Each number is 500 + 50 x the weight over its row's rms, rounded and kept within 0 to 999. Layers, rows and columns count from 0. Numbers have three digits each. The size before them is the row's rms in percent of the matrix's.

# layer 5 MLP down, 96x192, rms 0.122, rows 0-95, columns 128-191
095:535470470461420462455491514421438590530556495440488449553514497478464562572533445512479442445546566437459519559442575523427454468561514511496519515530481596530482496443453439575548529548569556
087:511414447508493499473438523479519445505485568428523396482410468541446513545539456407518403503536517514396554542495515544438571413487559451537439491490497465589478580509409535456555522503501499
079:496474488498424554483494507492477505511459539481517464519546408507450587505519572494535469595458482545406469530595563505504442495495446542473469514398494507496544544524463430542486486591501512
091:570548499441511443579530497587464565506490443470488469485546444521557459503444552523591541468435446443530527460422486456437528514585572541460547481594531508507429527452598513551476611475553537
095:515534399437522443548568478479443541419448505439518499543583552478555468469547498425583487588505526399568555415488546448462531563472511568629425531495482457596568549501462431543462452424523467
091:585475573506447462497435434464543520480534519528422449539502463484583466631415503523449504486414512560547519602459486517588526450514466543475578478563569530522351462556459470466562458517513484
106:563472512474441431419589527486569572517529492456495530537474468560455493410506400458550468521466513469481459586589483508457472436528467511644484573530514550587461536480471559510483520486535546
108:478554458430367529483387485519506465502571461469426539569518499489573494421571537498612488490501536520440382566487571521548428527453543472582424493555518498440377522546524471468570568544508577
100:499533506539424497500479437459469497564516518432473424521493582442413434510511520431511473417459481484511423511468484521476510475442495442499476485496575596523502392506478466564516462427581417
103:427570419414524478534577561452506511416487442516372518554456445420489431543552527514502552573519490477500559462561532521545491529421435499469421475551446493466452553519486418449457491528442510
085:518487431487498470494538528529517539568490490524499573454501504537450513475557430492434425458449520477443559444578503476455450439486455520501500570519474475529479563456517564513422595429503545
077:586560415397527501485475553475514561576510469554547499516578471498549521628511512581447480439542442499515529452419589561530572518465447471551442483542506518505477404563527468458472489465390463
095:542495604534578514432570516490550495502549399549512353557436525565430452569454467492510572494451532487568566449541508505495546554528436553480523614459560506559531567543443515503421506462459577
152:411350497456507557555445562534536499430480535442564464402448518589494484523491588513499518469468484514484415465476387381541532548462465558460500480509510517506589550456499527551472523503486588
087:452408437520483560551453527512598491482393528541578489425475602478560535525477451507464583569516552523475456529549427480566434489510609486473504538522441424545456524464569573546422510456506508
086:498538489571589484465463531499485415594520533503513503535404431459483481459477532500426527494561517421444501517508557529476514463455547522576410493529465529506558434434437586536556442526420545
115:525517465441559593519587468459442381427481587561461510502517390473535534508490579476565504536533482545489487508542588415524624499517433397560530527475445513541527505504550562500485552570540542
110:522536637479535545433490474610432478495506522415540442578361501582491458413494541498459490392531513509526410541545491480564427545496467473516495539379530537517480522531441505583488494436464451
102:482482401500523462555497597576654537495503487488503465421526480485506421533511556413519548535493518414537553457474490522546592543513545515519476417520601519499496552476554524483392551469435481
092:441448432376525516482496557489547497539579470566459516507494433437481436528523442548504445428611557509490471476508509481464565451561490412523534525579473488558455505467487413516427482481519530
105:525499582607467510497511475485493532465514404436500456510486521469487475493527567505465494621514586655520597494507489429497455570433487486589460539386594546419542422567404454542590567501522447
087:473466592555515550514486385507545460472552476462373385523352497546458439413523503524497523493410565486381504491532479505466444461490460409481513551486501558469441532461509542373494500479492610
074:485557483461493434545483553511462476627493505497485489435549418504588447501539522564487446498487490554468618514472563555508502497504496537498480452385462594545436515465542505505559471471480477
094:533483462480508461474563446505566594546497393455513435486541559531546452529497515508561559485442508497452510460434516600387555492550459440504571456549563592477469430528545505478490452539570514
105:564566530467503468511522470392483508552565415471482506517462446495531586552451480448468433338533512526561557479492573432526483543469491501411491485489559601499550509489500490453505478541534439
081:536493503525494469395521512522566474545537465457474424502416500560427598473465445516551534552538555573553454548523517541604510451427457508499498557471443520424505501518420526526499505599523594
089:544537464455522553576372481418550403570473461486437547472398503487492513461492488482565469433567451546486414529557431566469484409549432519506399538589454541559480538452455549560532560519445519
081:436484533379420525475447525536530458418459423498485440541576553487450579472511505453579487555545519466423489422494453495565440523476474571447492357461408466466550492560485492489478512613472558
084:483438485512453445477545452397479528469500488474474540448529525510442508520502448439470471461567439524451563438513475508448518505500423474450498558454547485604520496519429483430495433528390429
079:461503472483492474578447556505518518540473531543524561432510432448477425459561474505560506518534520483499594506558463571617454522489474462505491555551573533558466488572569447511460496476504495
099:446528605504511531589643465509488467474479390516438505573537387557529501402523514488457395535521593493420496488518434488518500546520409483404576490439443490447492546516506567449480546481469534
096:553516507514518534463531590388582548400462498569533545449578443520440439558473478522515491512598430505504500404525512589499550517529444539493560613550505458551539590526478519453462466560460470
084:487478528567498561488513627528459536560459511425533580551528437521482491483427410358494530525524577437513486501589462481534461583512502560526449493464568437519504488502558567531504459583506656
080:431475430487428470557501452534530626525367436444566539373464518485464350481516457546583525527500566546462438440434492508523483520488556594530510482544567526536521517517520487545454470518490540
096:492380534501441475457548484475553458482460536514469571482458632582483551531476451444550435572496505553527420487579406563539522448473426454524583549413475460517483481562505605356442532575520490
088:618497442534436523488476505460531479569514494465521538494512550524489577506493535409586395504498463512564519450538498518439526410497410554473429583508575537504462473453525477549560600493494483
101:497498501529527497443523469482476476590475490492579422531508571535531491522558504443598561462520570580531538505463522503498506552424525561495505531447569516452437410467433565501515461438448471
100:538528487499517431361519469504396521508530523445485480548460553539485554568481513396505445459508469401513464415440525488478473517518542506500486456566546548498544440531540505536541533461452417
071:589535487471564563584577474457523421487416458554472445511557524389569488576493561567572516511523514518536555488528569489544576445519463466673512503474531459543504478569518384478529608520526518
096:536482483450572474466412526435475547536476539574489482409560471546586552539555451574564557523591545594487522525572522497540542531411462430572502565495449486531521572501533522422489577481454480
100:485502428473576488527517480478503525447503486431551478523507534595515455479497495493545563540448455508462432512452486481535490499519476420475450540550439362523453498523479528460471473482456524
096:456498510443538491533503445590467560555470576477532543492567522499572532475540473523480502454399441550529544532465565469446461524513551585501382493481577440594500554479469479526492488515469420
121:541444418490460510433486456461433526494520503588478531483503501496455558444557536564487501478598564548491540437602544617514456426503526465537464549463431427473570479467487540445525477488464478
097:582529498497409490458511614480545515515477517484547495487595521489501460498515484506501476513564554480510606395468455510469543471479449630554520521400476541533472519546434513461505506484485487
092:506463494545538516468540408435509447515429509445546484579437498463501484502442527545575527604396553537495578552505562448463527511494522501461552475457477541636464444432472486495446479437533579
090:513424598491436487537371490500535429448508474435492510434443424422563563560511426442461442488564497322490484585528521492523492550508544481620515517532392462458534547426449606473493450560533560
084:400506525515473581519437477644576543497577508455490554444545548493462534435537416489537455496481484462504420463539482542457373535344494490483427501608550474473552497437596538509484509502510483
095:480491500456459499537475421530588563467629514507474462582493450639496566445466447544539514646420483470477534426495466534519548543560505463532451508513490506522513544495437548512446446474452554
091:546582495428424476457429512493526481515423548518413457464488481421543518539558541526514526467507507517560438454489618497518488499460550463585521484644582487473541469463575440527496591558579529
094:490506423485598567448430552530555436454485546538453395465533420578518490584508496468422510448592424470551482490569521513498479493464492478503605486593450487583509523590556491521418508533448540
089:451511513566514532452422529517500510548505499447420460454620498481478513527464422506514464544614581587533459493532485518473534470368475443538527565440527427531493549542408465503478461564485428
214:488455568578478387478566513485466500539553585556422478508498511452460489425591521504448502493503560531483514520633531557450459469526477492459501537495442429474393515422487532435520547519574440
093:516472478590505490387501507489454441608507569482448497530545523526458543474502523533547406469580556520520511571468524508534598445461575504542588452417497563443466476450521510493624501559528487
109:419504495482516531546539443501538494469393551533512489546441547582526421502533543500520450469519505544435429389523524502489483596534464523486516448581513420588462467460516575481496407635505545
100:550501525515512614529497354376595519455509427472484575463540562504475490489490444571487435467493577600482460473442464580521528550531389543533461492545554478499528450629443481516511484465534455
103:514525567446565569477626506457505538453572444469431475544571521556503371520480461579393503510475497490510591463477536436490507565483480575480520459571524524466513547611516505474460457466519542
104:481482538540487514446561560520387530484531523442523445528480474489482533504502619508539407541515525450459491470511564504554462526431451513487618576454551511519560515547498486520511582560542410
108:535463499511531608410554516546445542458532545611568456529488515504427492518507556464456489400502468426550492436494470570400505441602485547438543608517485437476459570445548559474467431444448411
089:562458415458437507484534584470554530515518448524490500578501545503481441450519536586494429460514440526457489548494518529567512575443487413496510470513554489529533436544585352527462484499602502
089:437613559562495533482527465433498436533495517515381503412476571502375520443490536421480441475487442556489535419495487596499494473505449498497442500453545444571589528521487415460525516526482455
089:583490480461535416511563498485496420481421500453506500578403512500474439516561479446542559362492452477488507533476546495524520494562601527479465445540648405531551491501494412567466488486440496
071:566470549501591517524551510456545510607518522452527535478438585376508452601430423580503423513530433492483538473468555449512594467481434459564495475523500539443501469486461450487565503536480534
087:459552548568516594517465486577499552441499485439472546503593506523500539478491425517530478496525443522455506446540381516439517463434457469489462572491540494489528506464516554528435534374482495
105:521473525489558539488520511470545524453572508492492635518451354460509428485529524584445495449546484549578498440504619423438569446551451411492491463467518559469538516544457440476494539498575542
074:588454547503444549393553506520543507495475550588424500547471474517436555560459553498492422495514504530521473564542450495558582408505438456507654542455491578465453420559477547514552561563558519
098:457428489545508467467470495453540552435427464483529488533479550578540500529437537524548555532472538498556531523433476470416515523478522481419479504424502601497409495584393486599561531509471475
107:420484532456490544499477479515496475481504540519480557485513492376518437485526503519452526496511545482464487496530503494399450498451549538482468405472556478483498431484552436465434498431548461
099:573536444423476522534517520498488454433505553494500520594489439423578423520548577459499454481505485404451535468466590425525450535500544466456537475497517522479512520440482481511459500582544523
103:569524515508466457525455467541516394495499536484424475500425542542436458470553491511493473500488391530375458545517451524540483430504462544483425546512469529527482484441442467458500435536359531
090:549505510528462473525521543414460519563495473520525420576559431436449490482516571471496528486560576442520471580511536519506429481487545607479475507507444499393521443486449558460605432553503513
133:375479526456539479543533440554605522491454531562504468395504521557593456456410489611481533513526471511518431425493523498542457470521594565442506456604508489503489591475539576515478478482403501
197:486454508465422450445417516523528398503507488420448516569444501476590496510549439485446455458446466545390563525547526427581403561505449487460460506474522563533466530489448459427476497488484491
099:573509474480492493505509529528523517491529526526460558560497521593585468451538552533573535416468547459578467513476525580564551523424444454537518575521472527538471534511536563445589450506495461
090:500523451565504505490501469433471629440489522515528538516531557549500424503611485512483566520509568584520504502537508452402380544536555474580535490595536460483431451510519510502567466514502456
093:472518482634583460503548445423510533515504403533463438508493502460433515471532494476631479552514598470493504528566590531434418435471578466532420557529510483422446591452421529487548501584516526
096:425508549592546672491529492556528450447440462451545550581435550535556547513458503496480454501404490557558467479445556470455527606395521519402526449404547536475521443497526455468558555534544462
089:505392485495544446422539587463505546509538520506546494531629487533528534532439483513468545459509522435557470438439471524453532539516492496470549450506522555456517463553514496531538394512534479
131:433440449527484535488525518579437460587527555470508423571483473586549533437551609563534429542525475465480460481492470476526473555435456561431501461398480586495597449498504536495476504527541460
092:451594484560520449485527511531528495470414552504475537529588449490533448489454556463478524539559526482506490504474589505550595545448605434544577448459602409564462472444593464444540511620494483
099:479564518433490511556458584581522520470507480563553513521491561452545437415454474607490541485568527399424494490538443482625545577614502559545464487527565432528543564523602425560475406472505494
103:487499480529554428498428493561511478460524457522442522508492427530443481479454469498475484515485350484495572512543475481514450499589568435499486471543542431560563528412500450449459439493491648
128:559496481486521565436535410425474479513631518600499514518550502479556558495553500589504477510650559509529501506479508529390467396488491493488564577554475513407474469440476491549524503449460406
109:601536508486430481481481546450503541513412480577452420491526504528411495603481544517512522422496420498480513394561479603592488481524510529418455474469482545460470474504516503567507377481472562
092:468616533571537534479510506481486518476448476445485484516555549509504456459485521500487527547538524454479500496418532523508567529470557434494502395422534554381492418602494474555616460553495450
075:417520497467472576526448483583525510458607514444457480561494505546540536457588426586541468601456533528366628490531546517525389519431533481540305538513472496477474522519412512502484424550439552
106:475548476559417492592545475481465442477520469524490557617493563516487467448574575509492403474472458476534573402466503482408498552555550456470479546456507508613545495460497541461432584379563434
088:506534499515558424483480476595532564530489473471549509528519583483503604500433485488538559544402503458553577486449433498520500503555415561494477503468417536566449359459403533574513451455559462
086:477524533616555503490527438537489467416485443588481491550417481577428489459483566462455521449491465466550487548445474487606484554601553467412549518537523565450510467464535537562531422474577526
106:440525457487512436478507538563542553524437470428507512522430520456355432448474475486541468588561481434539519592515520547537505506481437547511556496514510526484459382501572460473482485503545478
077:436533480515602577412528511533617537513517420532521408487544499469478485476505501537538540579525549495460472513489471469523450509416414503439539495493468482461527497609470477539525476577400345
113:481510489468528470540512458490565484501584421458574496442449486539465533444521393574518482496508496491474533408530489491499449488467423461580426524550457453542615523589430495491451527469484512
081:459530485500523494414454430584565470449526481429453561462411502495403498431469394463432451554543524399465503435475461504544522427503529399488484471526413524459580515496387575536515436515424522
097:433519455460582526497524466507586509445467460523394479496480419513525464522476531560406524535506451565474552513464457530510522430661367561383538448565425413487458592584469504549513500451515500
072:414437498485497475369457426523433436557524498360515454526500582502493480485506432358546487523513542529401411596482571532486517464409585455474499494489487472552473475470497493531574401555535501
126:504465510452581391497468550580442524581524604594487456549449515504519488524544484540485531469406465559571568560484447569505538589556419464438576504493510503523499480539442526431374529427481501
084:467439497527515452482489537549573427442441487422480632488407546430428415444476437546554517455504516481513469483421473523504617517398521444533521475520606471477531473541432450454415515484470468